Weights of a small transformer language model.
Size: width 256, 8 heads of 32, vocabulary 8192, 15.7M parameters.
Architecture: paired heads, capped logits.
Training: a variant of Adam for these matrices, 390M tokens, 5928 steps.
Each number is 50 + 15 x the weight over its row's rms, rounded and kept within 0 to 99. Layers, rows and columns count from 0. The size before them is the row's rms in percent of the matrix's.

# layer 8 MLP down, 256x1024, rms 0.0611, rows 54-108, columns 768-895
101:64 69 23 39 70 33 60 56 47 53 44 43 13 49 50 58 56 22 61 73 44 61 58 67 37 51 58 43 50 85 36 45 92 47 51 51 36 50 56 38 53 87 54 45 50 62 30 30 37 47 45 68 14 40 53 39 49 68 52 48 64 46 35 63 24 57 66 51 66 52 73 29 40 44 26 33 48 81 47 36 66 64 28 45 71 29 35 49 41 63 58 53 53 55 44 79 83 55 40 69 33 58 37 65 38 42 66 81 48 43 51 57 33 42 57 55 50 34 31 56 43 38 47 63 59 24 34 36
099:52 50 50 64 36 74 46 54 45 27 50 43 83 54 38 31 44 58 65 48 33 45 51 54 65 82 49 56 45 28 21 51 40 52 56 46 60 37 53 46 39 64 56 20 28 47 51 40 56 44 44 61 33 67 43 39 44 75 62 53 39 55 57 75 44 02 49 67 47 48 55 52 37 62 39 38 58 32 43 52 50 61 60 35 44 42 83 79 64 49 70 51 69 43 45 45 75 52 70 33 47 49 40 65 36 52 47 56 68 27 18 53 53 52 53 35 59 57 78 35 60 45 59 45 59 53 61 69
097:73 63 41 56 54 37 28 67 70 59 58 35 39 24 70 42 53 45 55 55 73 57 25 43 59 74 56 55 45 46 57 70 48 65 54 61 36 76 41 24 54 69 47 24 52 72 42 60 73 53 44 60 61 89 73 38 58 51 74 45 46 38 47 52 50 61 47 78 60 32 52 68 58 75 42 39 53 50 43 23 47 51 24 22 64 61 54 60 32 83 33 69 68 52 51 62 35 42 55 61 23 71 58 40 48 28 55 46 05 46 54 89 65 46 42 12 33 65 55 57 40 47 45 75 51 90 52 64
097:37 54 24 48 41 57 57 44 30 43 52 56 32 56 22 49 63 51 48 58 46 50 38 71 44 35 55 45 38 21 27 40 58 43 68 20 35 13 57 45 66 51 57 70 39 49 57 51 54 38 78 26 39 44 52 56 56 64 21 62 62 50 65 16 17 71 42 37 30 68 59 26 46 40 61 45 53 44 53 52 22 61 46 63 52 35 32 40 59 54 24 46 40 90 29 56 24 52 15 40 53 66 72 30 72 43 46 50 53 56 27 36 65 19 56 47 48 31 69 56 62 49 36 41 74 52 48 53
100:56 36 49 59 57 51 68 41 53 47 42 48 49 29 58 24 49 48 44 59 57 78 41 36 28 38 34 51 56 26 60 53 44 52 51 19 57 65 33 39 49 62 31 38 56 42 45 46 33 38 70 53 75 40 19 51 39 58 48 46 52 61 43 37 56 63 37 56 58 49 43 59 29 52 46 45 68 52 47 63 58 55 45 69 51 41 35 69 45 60 57 44 32 65 40 67 76 41 46 41 52 37 29 50 59 42 38 69 41 65 26 55 57 63 44 25 60 61 26 65 63 71 26 46 39 36 39 47
098:66 26 73 52 44 49 35 47 68 69 48 44 56 51 48 36 14 32 57 59 64 44 72 35 08 56 48 54 50 58 55 51 34 62 69 20 55 61 13 66 70 47 43 63 32 59 77 61 55 20 57 50 67 37 61 47 70 72 46 77 43 66 51 56 30 61 22 42 47 58 59 49 29 57 39 33 78 59 74 49 40 51 87 87 47 35 51 58 50 43 38 57 48 63 53 66 61 41 27 59 47 61 45 50 46 65 52 54 45 21 50 41 44 50 55 36 70 74 51 59 75 65 59 54 35 25 38 62
099:64 50 23 48 56 32 53 47 62 59 71 48 47 38 54 50 65 47 36 48 17 45 46 54 35 54 40 48 71 40 55 06 53 45 61 33 53 49 34 51 53 44 47 58 51 78 33 66 45 65 66 34 38 38 40 56 02 64 54 66 43 41 40 42 77 53 26 63 51 55 60 73 58 61 42 58 54 28 65 54 26 39 64 40 39 61 85 32 63 60 24 64 29 42 29 50 61 45 28 46 83 70 50 68 38 18 41 49 45 65 44 67 52 44 49 60 45 79 27 58 35 49 64 56 33 59 36 51
103:89 60 56 41 50 28 38 43 53 47 72 40 25 40 40 32 40 23 67 61 41 37 43 40 63 48 56 49 38 57 55 31 53 43 42 30 45 38 59 68 32 60 61 62 61 36 45 66 41 81 44 41 43 46 50 54 38 49 70 43 51 60 57 66 57 60 51 55 56 71 41 36 61 36 26 49 50 41 26 53 53 73 47 68 37 66 54 63 30 41 52 62 48 40 36 57 51 21 77 67 40 48 40 33 39 40 41 57 32 28 61 57 58 39 72 50 42 65 49 50 61 39 33 65 76 47 29 85
100:83 61 53 21 50 45 60 70 34 75 73 28 74 55 47 41 33 58 42 37 41 40 57 35 70 68 27 52 47 53 62 69 36 30 51 38 62 44 63 44 60 64 19 39 44 33 69 77 39 32 39 34 69 42 30 64 64 25 37 60 56 33 49 64 39 63 47 18 55 52 40 59 43 55 46 40 72 66 61 56 47 53 53 54 66 80 69 50 54 28 37 51 74 34 60 56 60 73 45 57 19 64 35 65 67 45 40 50 60 49 51 32 62 38 33 65 51 48 19 44 48 65 39 40 72 42 57 36
096:45 51 52 46 51 55 51 48 37 30 52 57 40 45 55 43 29 54 68 53 72 39 84 56 49 56 39 56 41 27 55 49 47 46 63 60 51 33 50 45 41 47 49 64 38 52 58 63 41 34 55 35 55 56 25 85 66 15 37 49 46 34 91 53 29 51 51 65 55 54 58 28 41 76 51 62 52 58 60 49 44 58 69 49 56 43 77 63 35 41 41 26 60 45 41 61 49 62 76 49 75 78 74 48 49 57 65 72 48 59 36 50 50 50 45 28 62 55 45 75 61 52 71 47 32 42 28 42
099:42 13 66 26 44 49 58 32 51 54 34 57 43 68 41 68 36 55 02 35 44 44 38 79 71 53 33 56 40 35 68 25 73 51 63 26 53 28 46 28 83 51 45 54 26 23 54 38 41 55 44 20 65 41 31 64 50 46 47 50 20 30 32 22 52 74 57 26 50 68 56 32 42 39 51 58 25 47 54 43 76 47 55 66 63 35 29 55 53 30 53 52 45 42 10 54 39 85 61 49 69 41 56 37 72 32 46 30 33 75 50 55 55 50 52 69 52 68 64 50 52 51 46 62 65 59 70 39
100:58 44 51 42 54 62 64 47 72 27 54 61 41 76 36 19 55 62 57 58 64 57 25 35 50 43 91 48 70 28 61 53 60 41 54 42 56 47 56 35 20 61 68 49 63 52 55 16 35 47 28 30 20 40 39 38 20 50 52 61 45 37 83 71 67 37 72 54 45 84 50 47 35 22 50 54 37 59 59 46 52 67 50 81 30 57 57 62 37 67 59 41 42 52 50 42 36 54 60 58 47 57 29 07 61 67 67 49 49 70 56 49 61 60 51 46 44 23 48 36 64 28 55 68 54 59 53 54
098:31 04 62 80 35 41 76 50 61 64 59 36 62 23 25 61 64 28 53 95 16 89 38 34 45 67 64 46 38 41 56 67 32 68 58 37 29 49 30 53 56 47 37 49 68 18 21 37 46 57 58 52 51 52 41 70 37 64 37 28 66 41 36 47 38 41 41 60 51 26 08 46 61 79 57 86 53 41 53 71 61 40 24 49 44 61 65 26 34 55 44 48 89 56 53 49 87 31 59 39 70 52 46 52 52 58 43 51 61 52 61 36 78 38 57 56 48 53 61 62 67 41 82 43 62 42 50 37
104:60 71 84 50 41 58 35 37 47 59 57 43 58 66 68 51 45 65 50 50 47 70 68 59 39 61 38 45 62 59 57 52 49 19 42 80 57 58 80 45 20 41 64 58 56 65 41 40 68 70 43 51 52 35 39 62 48 11 46 55 58 31 54 41 46 15 76 51 44 74 57 43 35 52 52 71 84 49 37 61 60 40 54 31 64 76 59 46 66 42 58 38 67 56 75 51 16 40 45 38 86 48 54 62 34 59 38 62 61 35 63 39 50 33 49 64 40 11 59 27 56 54 61 44 44 35 51 50
103:48 97 56 33 44 39 52 45 62 55 24 52 65 43 21 64 60 62 28 36 54 61 54 58 48 45 70 52 52 56 44 67 62 39 27 51 61 63 16 53 69 52 50 69 56 44 58 50 28 49 34 57 66 28 66 53 46 46 62 45 76 73 47 51 66 49 54 47 55 53 38 31 41 57 55 61 19 55 77 40 60 54 47 67 49 91 45 70 29 39 60 55 48 38 37 60 51 38 32 48 65 44 53 32 67 32 77 40 62 68 58 59 41 24 73 59 56 52 58 39 70 63 26 36 36 49 37 50
101:77 56 60 45 69 42 57 34 47 62 24 49 60 54 62 76 40 70 59 63 54 31 35 60 51 54 52 55 44 52 24 75 53 47 43 68 30 47 44 52 43 58 42 70 34 44 72 68 43 77 27 64 72 48 62 50 55 29 57 85 36 67 29 53 28 26 60 36 66 40 42 39 38 48 65 35 49 71 72 44 96 48 40 08 59 49 62 50 63 44 19 53 53 40 12 60 41 88 68 38 37 57 62 36 41 56 67 64 35 54 85 44 53 66 49 30 75 41 53 69 69 41 34 63 45 53 56 33
099:60 62 71 56 31 55 56 38 59 48 45 50 45 58 53 48 65 33 63 44 60 54 56 45 48 52 55 48 44 45 30 42 67 72 45 30 35 47 56 45 27 69 39 29 64 38 46 38 47 59 64 31 50 60 48 39 44 68 56 16 59 83 66 38 36 54 41 47 54 56 50 22 38 25 58 44 42 52 64 47 65 53 56 60 70 23 39 71 45 51 32 71 62 26 85 44 23 42 52 40 45 29 46 50 55 38 27 39 55 67 38 24 69 59 65 46 75 38 50 27 48 10 53 39 38 28 39 55
103:49 77 61 58 37 52 41 74 51 46 49 64 63 60 46 54 61 63 49 55 36 55 59 38 46 49 64 47 49 53 23 27 58 45 46 78 54 81 22 87 60 37 21 51 47 56 45 39 41 65 23 54 37 62 58 44 34 18 53 61 43 46 87 61 80 34 59 50 57 29 43 45 51 33 41 59 68 41 57 62 37 53 64 49 56 72 67 45 40 48 31 27 55 52 60 34 46 53 41 90 52 53 35 19 83 42 84 79 66 60 56 52 36 37 77 77 61 46 45 57 57 58 64 60 51 54 22 59
099:58 32 65 51 67 65 35 51 26 39 39 40 46 50 72 53 48 26 56 35 78 54 33 50 35 30 54 44 59 41 42 58 48 29 47 48 36 53 59 56 58 31 57 63 60 54 36 39 37 29 52 30 40 39 55 38 39 55 63 80 27 50 50 32 51 81 43 66 65 48 61 41 68 50 24 63 42 44 49 29 41 64 73 58 44 65 45 57 50 49 47 87 01 57 52 63 58 45 36 16 43 75 50 37 47 62 57 44 18 53 56 50 57 71 37 53 32 49 76 54 73 22 70 45 32 44 46 46
100:55 37 41 35 48 41 77 28 28 50 70 50 44 37 46 66 62 52 68 09 77 37 67 35 60 43 45 45 30 68 47 58 75 53 83 42 30 53 59 42 40 55 60 66 46 54 49 50 44 24 57 41 53 55 49 73 24 57 41 56 44 47 54 21 45 64 51 31 32 49 48 44 72 73 50 21 41 67 53 79 70 53 47 53 33 62 48 47 45 49 34 55 52 61 57 64 42 30 43 39 70 65 66 59 57 62 42 90 35 61 52 39 54 53 41 40 62 51 29 22 84 41 34 47 56 49 30 76
101:33 47 73 68 67 27 82 54 67 66 62 03 38 38 60 80 45 43 44 49 42 43 33 53 60 51 38 46 63 34 42 67 50 51 31 67 59 69 36 51 75 34 50 31 43 22 58 56 54 65 12 81 44 57 43 47 44 35 30 38 42 53 49 50 27 70 68 76 66 50 39 60 43 72 41 40 33 59 59 68 62 42 39 53 27 43 63 48 38 49 55 48 63 72 53 30 40 53 71 62 45 43 49 68 57 63 62 29 48 35 71 13 70 51 38 58 36 86 65 43 65 50 67 68 33 37 85 63
098:80 76 58 51 73 27 61 40 21 38 49 31 34 48 57 54 26 42 69 54 57 55 49 37 35 42 40 46 33 72 41 47 28 73 65 43 42 71 60 66 74 62 58 43 71 33 74 74 62 53 69 36 39 38 51 76 52 61 65 48 46 41 61 71 59 30 56 22 61 56 62 58 56 32 27 72 42 63 53 51 68 62 45 57 40 38 67 55 35 46 83 58 61 50 54 57 40 41 48 47 50 54 70 44 38 58 62 59 75 54 28 46 49 58 74 44 62 67 85 53 44 23 43 13 38 54 43 79
097:68 59 43 29 39 64 51 65 40 32 43 51 66 32 43 63 17 64 95 61 34 63 31 78 38 64 58 52 55 54 34 31 56 82 56 49 52 36 61 68 37 39 43 56 25 36 58 58 51 93 45 26 51 45 63 45 42 46 75 44 57 36 56 42 49 43 53 38 42 23 40 69 60 59 67 38 40 39 16 66 58 36 63 62 27 62 57 35 39 52 53 67 68 48 34 75 37 52 42 39 59 17 58 37 45 65 73 43 19 41 53 57 68 60 75 75 33 28 59 39 52 82 49 54 39 79 31 58
097:60 30 36 50 54 51 53 62 66 58 59 43 67 73 58 45 46 45 45 55 36 51 54 50 56 66 64 53 66 52 58 61 38 80 62 55 51 63 61 35 43 59 56 53 49 35 63 47 57 60 57 62 22 54 57 58 55 47 48 66 29 37 56 46 44 26 50 64 45 35 86 39 54 70 55 47 58 72 51 53 55 42 42 62 32 44 18 52 77 58 42 55 71 51 32 47 36 47 30 48 74 57 51 55 63 48 56 70 50 53 14 41 55 71 76 71 53 47 49 95 41 47 24 56 45 29 62 39
102:44 46 47 47 68 28 31 57 38 69 68 64 38 38 31 62 40 52 77 40 24 62 28 77 70 37 46 49 50 37 56 57 49 57 71 37 66 65 38 39 57 47 63 41 71 31 46 57 39 63 61 49 56 45 23 24 59 48 75 47 43 64 53 62 44 82 77 39 47 39 44 21 27 32 61 56 55 28 29 44 17 67 69 40 51 37 27 50 52 71 49 35 49 67 47 55 53 54 51 50 62 34 65 61 53 59 43 38 60 58 41 38 59 79 48 53 55 71 65 09 48 45 59 49 45 51 60 81
096:57 39 48 36 37 34 43 23 21 60 37 23 45 82 07 52 36 35 15 55 62 52 53 45 38 50 50 49 33 47 58 51 39 51 53 33 70 50 67 42 40 58 31 46 60 38 58 55 61 28 25 49 43 64 38 56 65 59 50 53 51 46 51 44 35 43 72 32 61 45 26 45 66 48 60 37 77 18 59 41 43 19 51 17 46 36 38 10 60 36 74 73 51 49 18 36 28 50 52 44 41 26 66 40 52 54 29 78 37 52 63 39 41 52 42 56 79 47 24 47 54 60 52 45 46 19 66 62
102:31 38 34 65 51 67 52 49 58 66 28 41 27 72 48 56 68 33 25 51 38 53 42 51 48 24 46 47 51 43 25 67 54 35 49 64 48 38 22 43 60 45 56 32 28 68 43 56 30 52 57 65 66 50 63 72 40 45 59 59 46 78 23 76 60 37 56 42 52 57 56 80 54 28 57 57 55 71 45 56 59 61 42 73 53 73 33 47 49 62 68 76 59 34 74 40 51 66 45 57 65 16 34 35 53 66 55 44 65 63 56 40 38 34 56 57 73 46 45 49 36 32 52 57 33 43 24 69
096:55 43 37 39 47 55 64 66 72 28 75 36 47 44 52 39 09 29 43 48 75 63 26 68 06 45 47 53 72 53 37 58 42 33 36 72 90 53 60 57 26 72 71 47 26 65 43 21 55 35 56 40 72 58 43 72 61 51 62 67 44 49 59 68 49 67 61 61 33 67 08 59 36 65 63 59 47 25 47 43 56 55 18 39 44 62 40 53 51 71 34 43 22 53 58 13 68 33 48 40 43 49 58 50 45 54 46 62 49 54 32 21 48 65 44 77 54 59 37 81 32 60 48 53 79 56 74 66
094:34 44 26 42 48 50 65 36 31 34 46 74 72 79 56 54 53 65 45 38 56 42 50 58 72 45 39 44 41 56 52 66 49 65 49 51 42 42 46 36 52 36 65 57 47 58 59 49 50 64 63 65 67 51 61 48 64 36 44 65 36 47 20 73 43 61 49 51 29 53 50 73 36 32 39 31 38 55 86 33 33 28 60 58 47 42 51 51 68 64 39 66 61 53 45 53 42 74 50 53 31 37 43 45 28 54 82 43 47 46 52 47 33 46 47 75 33 00 69 33 34 59 50 63 74 48 72 38
096:54 50 51 41 43 19 86 57 31 32 56 42 41 51 51 74 44 47 32 44 41 39 20 45 43 59 58 48 37 31 38 60 45 50 34 57 36 54 56 49 79 24 62 57 68 63 59 32 38 67 45 42 57 69 64 55 33 40 70 21 17 41 54 45 34 50 50 78 48 66 57 65 44 34 42 59 67 38 49 56 26 49 31 40 40 53 38 58 52 78 45 55 54 58 41 08 12 37 58 28 41 40 44 40 38 40 68 55 30 25 41 44 86 29 64 26 70 61 50 33 53 42 75 74 86 57 69 52
100:54 33 64 48 45 35 47 68 37 49 39 39 52 76 58 41 76 56 52 52 39 68 44 61 47 23 50 51 48 22 44 48 52 31 52 49 62 51 25 39 48 52 29 48 57 66 38 38 29 44 24 49 41 46 58 32 51 44 37 59 46 32 42 46 44 36 43 59 47 12 48 45 59 64 44 29 27 58 34 34 62 68 44 50 56 56 63 31 67 58 50 55 43 36 60 62 62 50 19 23 52 54 53 59 47 17 55 58 36 42 48 52 81 41 53 22 48 39 59 29 33 58 38 51 43 45 38 62
095:72 30 43 43 50 53 61 35 60 48 41 44 28 41 37 41 67 59 49 51 42 42 45 65 36 60 47 50 61 54 35 59 69 68 43 36 51 63 35 67 41 56 70 68 40 21 31 12 48 19 49 49 43 46 85 63 64 66 72 75 35 56 34 40 51 52 78 87 59 47 56 53 60 54 47 41 53 28 43 37 75 65 44 70 31 42 52 53 62 56 23 28 64 78 43 52 46 29 55 48 47 71 56 51 71 36 50 85 44 47 33 51 54 76 73 48 65 59 54 28 49 46 56 72 54 29 33 41
104:29 30 47 53 49 47 39 35 47 46 51 66 48 71 33 37 68 71 76 75 65 33 50 45 46 50 53 48 44 74 30 50 67 20 53 45 42 50 45 46 35 46 48 45 58 38 70 58 60 63 44 43 55 61 56 47 44 72 74 34 58 42 39 12 60 51 61 66 49 84 71 28 36 50 41 36 32 58 56 32 44 56 62 64 42 44 54 39 55 57 62 62 72 57 42 76 42 42 57 42 56 45 50 43 55 56 70 52 64 56 41 57 28 43 47 42 48 28 42 45 70 32 43 59 81 17 42 29
101:07 62 33 42 67 86 45 40 68 57 40 50 62 79 61 47 51 38 59 38 30 29 55 79 55 29 50 54 20 35 70 59 44 35 43 49 51 41 56 65 59 66 41 69 45 61 47 64 77 32 63 46 57 44 55 86 53 52 72 38 36 51 86 57 34 57 46 36 74 52 66 85 45 43 60 18 38 87 56 60 75 39 30 86 44 52 68 20 44 49 33 66 48 26 64 63 26 74 52 37 21 28 46 64 41 65 43 43 36 48 38 83 42 63 49 41 35 42 34 47 53 86 56 47 40 80 30 59
101:51 69 59 52 59 42 51 46 46 35 72 47 64 63 87 64 43 60 43 59 60 54 49 46 55 60 43 54 52 72 56 30 34 56 52 48 54 60 47 52 79 75 64 59 57 47 55 63 43 86 52 49 54 69 42 61 35 43 52 65 55 29 45 70 37 54 54 40 36 81 49 55 40 61 35 31 43 55 64 86 74 15 29 56 50 28 41 20 48 56 35 23 26 31 55 46 37 46 50 78 19 35 23 60 49 68 51 34 71 44 36 41 69 62 50 81 79 44 49 43 61 54 48 58 59 50 49 53
095:40 32 53 34 46 64 82 35 62 79 51 39 59 47 40 70 14 55 40 48 51 49 47 33 51 46 57 45 40 37 33 58 27 45 27 26 49 47 41 47 52 60 46 57 60 71 56 69 48 74 66 41 53 36 28 67 68 70 60 36 56 48 38 56 40 13 89 29 58 50 61 48 68 73 69 53 61 44 51 29 49 31 41 54 49 67 57 49 28 42 28 27 52 33 56 19 68 49 38 68 58 33 43 32 46 57 37 61 45 60 45 59 49 69 32 65 29 52 93 53 40 58 37 40 78 67 61 65
099:66 62 36 60 70 33 55 45 27 69 49 27 65 36 58 45 75 33 70 49 59 43 48 39 59 33 13 46 66 42 50 69 55 47 53 31 44 44 47 68 66 45 63 61 63 50 61 58 51 46 46 53 57 38 22 75 50 49 28 28 46 52 31 49 29 68 22 82 43 65 42 69 42 43 42 67 71 70 72 26 67 66 40 63 38 73 64 47 41 59 64 65 45 77 36 53 23 42 32 60 44 68 57 56 53 24 44 51 63 31 57 17 69 59 73 34 54 64 22 55 74 56 64 59 41 35 56 42
096:59 37 73 44 35 44 43 58 20 68 31 47 45 49 47 77 67 75 45 41 43 54 61 53 79 54 41 47 47 43 52 60 40 62 79 59 45 54 38 43 26 47 55 54 27 43 40 33 41 55 66 63 23 37 52 50 39 52 54 33 43 72 09 35 49 30 75 83 50 13 52 57 66 55 27 44 24 53 30 56 63 87 38 43 59 61 63 46 57 46 31 61 59 32 27 58 50 20 54 42 55 49 50 37 70 34 52 68 52 29 49 43 38 45 52 76 60 39 37 59 54 28 58 36 14 57 48 39
097:68 69 49 68 57 37 60 23 55 55 55 40 44 77 55 57 53 37 63 65 65 54 35 58 41 32 60 50 51 73 55 40 58 61 54 37 60 43 43 53 73 34 60 39 60 52 42 46 63 53 49 41 67 49 31 86 32 53 27 46 78 39 58 88 58 60 57 76 29 46 47 78 52 54 36 64 51 33 45 57 49 64 37 57 47 69 50 48 60 36 67 79 54 60 70 75 77 39 42 68 53 55 61 67 34 55 68 44 72 63 49 37 51 46 37 64 55 33 61 31 73 40 44 66 39 34 53 27
097:69 63 45 36 59 52 51 32 43 45 35 52 49 58 58 51 49 71 50 47 56 54 41 65 75 31 42 47 29 56 56 34 47 44 56 79 29 43 39 37 44 56 23 43 29 45 25 51 74 51 59 41 43 43 65 48 71 69 38 45 76 53 59 44 70 50 45 54 60 67 64 15 52 52 42 56 21 50 58 66 26 32 50 33 57 31 54 41 48 54 46 40 79 47 63 50 54 65 47 37 49 35 40 60 31 63 90 29 55 48 82 31 56 64 62 26 53 43 50 41 75 37 49 47 64 38 52 32
101:46 33 54 63 39 46 45 23 37 56 44 60 82 69 71 68 37 43 51 62 56 50 21 61 44 54 57 47 21 59 47 43 63 35 60 46 38 39 67 64 41 57 43 47 45 62 46 46 33 42 54 28 67 58 50 36 61 76 70 77 35 46 54 40 48 39 53 59 32 51 15 30 60 41 68 16 38 50 54 41 18 57 25 52 51 64 85 78 42 54 36 47 29 48 54 52 52 54 46 49 30 29 67 48 44 49 72 54 77 25 26 32 20 44 49 40 62 42 81 51 60 68 47 73 63 24 27 50
101:51 42 17 29 93 54 67 57 57 48 72 59 42 26 73 41 52 55 42 20 66 53 46 37 44 24 53 43 49 72 67 57 26 82 52 49 38 37 42 49 41 41 41 39 81 37 67 80 53 66 76 53 36 44 59 70 35 61 39 59 62 42 34 50 42 63 46 45 66 56 76 51 38 37 51 56 83 35 50 28 26 46 58 59 47 55 37 38 61 11 67 49 41 33 42 76 64 38 33 28 51 48 52 38 28 76 43 54 47 72 42 36 54 36 42 89 48 62 46 61 30 45 45 70 38 61 43 24
098:40 56 45 48 52 18 18 72 24 44 66 32 47 09 74 35 47 54 58 62 46 67 56 65 72 54 65 51 49 67 62 38 44 77 54 49 47 59 83 43 59 46 45 47 35 45 59 40 75 43 52 58 66 55 56 34 60 55 63 45 61 60 62 38 52 54 67 63 25 57 43 52 28 54 37 42 48 57 50 55 70 71 47 36 38 61 79 71 56 41 41 43 43 40 37 65 62 78 63 35 24 48 40 46 26 52 57 52 85 52 39 27 51 74 57 51 55 57 29 39 63 41 50 56 24 23 67 65
101:62 09 60 40 67 43 34 51 66 55 39 39 41 38 41 80 26 76 50 96 35 61 32 52 62 73 54 48 46 64 54 79 50 76 35 63 58 69 64 53 43 47 36 07 38 44 19 37 51 47 36 26 39 29 61 61 48 54 64 41 52 67 66 39 28 35 21 58 65 71 53 51 63 36 49 32 31 25 85 48 64 44 51 36 38 56 41 56 69 73 76 43 56 58 31 24 25 50 53 72 99 40 26 42 67 60 50 63 53 54 63 30 47 57 57 17 49 38 32 58 49 52 77 37 32 49 30 27
105:53 59 43 51 45 85 23 68 49 23 46 48 56 29 67 13 48 49 43 59 47 50 29 67 66 60 69 45 33 52 80 33 38 39 60 44 67 49 54 44 82 62 31 37 63 56 46 47 54 43 82 37 41 53 53 44 71 44 64 35 45 61 70 26 47 42 35 43 48 14 56 48 64 56 64 25 55 49 40 56 39 33 32 43 56 70 40 21 38 38 48 80 52 30 35 75 40 65 31 17 80 43 45 40 30 37 40 24 37 58 68 38 70 53 46 56 66 38 66 45 28 68 57 59 71 65 58 32
100:29 29 44 48 46 33 39 31 54 87 61 73 45 49 21 57 82 42 77 11 79 53 62 44 42 28 65 47 46 35 37 48 62 38 45 53 32 45 60 40 69 37 60 32 76 45 53 43 45 27 37 40 31 49 32 56 47 74 39 74 78 37 64 63 65 21 55 51 52 59 50 53 41 58 52 37 25 45 45 40 37 62 33 79 24 39 48 37 36 38 57 82 38 69 51 16 50 62 35 44 22 74 69 54 74 45 75 56 37 34 31 41 70 45 53 49 57 46 52 54 62 27 43 91 70 50 58 62
100:29 31 50 44 48 84 59 68 43 21 48 60 62 60 79 63 52 42 49 58 25 43 76 55 30 75 51 48 70 68 42 55 47 52 46 79 69 66 31 50 36 62 45 39 23 32 71 88 26 61 44 31 60 61 39 51 50 40 69 49 35 59 42 69 23 30 43 79 57 60 35 58 33 29 72 35 61 61 40 72 57 60 46 28 64 95 35 43 53 55 57 33 40 48 70 36 45 26 29 61 68 41 65 47 39 41 29 48 53 57 37 74 35 63 43 20 63 57 49 48 37 57 75 38 35 58 41 46
093:94 75 81 19 56 29 24 58 45 67 47 14 37 36 53 58 42 45 44 58 59 47 50 70 38 49 39 51 26 34 59 45 43 50 49 47 62 57 57 47 53 75 30 47 64 60 76 43 30 38 54 61 87 46 44 78 55 41 56 51 53 53 41 49 48 74 68 23 47 19 65 59 63 65 46 31 55 42 32 39 52 47 53 53 72 47 63 68 59 64 34 57 41 68 53 52 50 54 65 42 25 46 38 56 54 63 34 42 57 28 61 78 27 41 66 44 57 68 43 51 69 60 58 59 57 28 43 60
105:47 31 66 36 26 56 45 30 30 41 44 53 44 48 19 42 46 42 47 35 58 30 51 45 59 39 34 49 40 50 42 76 34 37 51 54 49 40 50 44 38 36 65 77 68 73 30 53 53 67 66 55 29 56 25 32 53 19 32 37 55 70 77 56 35 28 51 39 38 49 41 39 67 41 24 38 17 75 57 40 50 45 80 27 32 38 61 38 31 58 53 20 34 65 50 37 39 50 49 38 54 44 54 15 36 52 33 41 28 47 23 66 50 61 61 29 34 64 17 36 36 54 60 44 20 47 51 33
104:68 69 63 42 47 33 57 26 36 64 53 17 49 39 72 43 66 54 41 51 60 58 66 50 63 44 41 52 63 66 54 46 80 45 50 71 52 59 39 30 40 56 64 51 53 69 55 70 42 59 39 67 40 65 30 35 69 65 40 24 79 49 40 55 26 48 30 50 37 65 66 42 27 47 59 38 69 48 38 38 45 39 51 45 52 76 53 44 36 53 45 61 28 51 34 70 74 75 63 41 35 39 65 68 43 38 62 49 48 24 64 45 40 45 39 65 68 42 42 48 53 51 70 58 74 26 38 60
094:75 52 29 58 39 45 32 33 59 54 25 30 57 28 33 53 44 49 44 67 71 63 50 46 50 34 48 47 31 49 37 25 56 42 90 40 62 64 56 49 39 38 47 16 40 60 56 52 46 50 35 73 42 64 42 96 09 46 50 14 46 53 25 24 46 29 52 70 65 88 43 65 44 67 22 46 05 49 61 47 51 47 30 34 14 44 79 32 61 71 42 51 39 53 45 61 78 48 56 37 51 61 50 61 59 54 18 50 68 61 41 67 55 54 55 28 51 53 51 66 45 44 58 43 37 23 51 30
102:33 59 49 41 54 53 76 55 57 48 33 48 48 37 63 43 19 48 39 67 67 34 56 45 53 34 69 51 40 29 57 48 36 42 27 35 39 54 46 40 57 48 49 55 49 49 55 65 40 59 75 65 38 52 15 75 76 23 29 31 58 60 40 50 38 38 52 61 54 33 57 59 66 30 40 29 24 63 41 58 58 63 48 43 34 34 12 79 37 42 49 52 60 81 48 62 42 64 52 38 47 31 66 49 57 69 62 60 67 54 42 67 57 55 44 42 55 31 35 65 38 59 30 55 29 53 44 39
097:73 55 51 40 67 49 71 48 46 42 41 39 51 37 37 79 43 37 64 37 45 63 51 49 60 49 55 54 25 83 68 40 43 63 38 29 58 47 11 44 62 59 35 61 63 54 55 53 62 59 39 57 54 64 59 30 66 86 41 56 53 58 49 87 75 50 59 57 32 59 51 49 44 64 61 51 70 55 59 49 06 53 41 42 62 41 53 54 28 45 27 71 31 54 59 57 81 66 52 62 53 73 54 07 19 36 73 35 35 60 49 55 65 43 67 31 73 27 61 55 04 47 51 40 37 70 80 34
099:49 90 23 42 49 49 58 59 17 49 53 54 60 62 78 36 61 44 57 50 43 60 43 66 29 46 64 48 46 52 58 37 55 24 72 37 31 63 62 57 84 44 50 56 61 49 32 52 78 40 91 44 58 63 50 48 55 38 50 76 71 34 78 61 28 27 27 41 66 52 31 64 64 60 47 69 31 39 48 89 59 59 50 59 90 47 59 56 34 76 44 41 26 45 80 69 38 41 49 52 51 34 59 36 83 58 76 57 28 50 55 54 39 52 44 55 53 38 32 60 72 33 46 73 67 32 41 45
118:56 55 24 38 56 51 48 73 44 59 63 37 62 53 48 54 39 45 53 46 60 58 53 57 61 56 66 51 28 65 74 72 68 44 62 74 52 77 76 41 79 48 54 72 17 39 86 50 69 36 65 36 58 36 60 65 46 54 54 54 43 44 32 64 61 77 27 27 45 19 65 65 34 43 54 42 53 62 90 57 57 55 48 37 56 50 53 63 30 60 46 59 48 48 54 77 54 71 62 59 67 53 33 69 54 41 64 38 40 50 57 62 35 59 51 42 61 70 21 49 43 43 29 66 37 52 70 27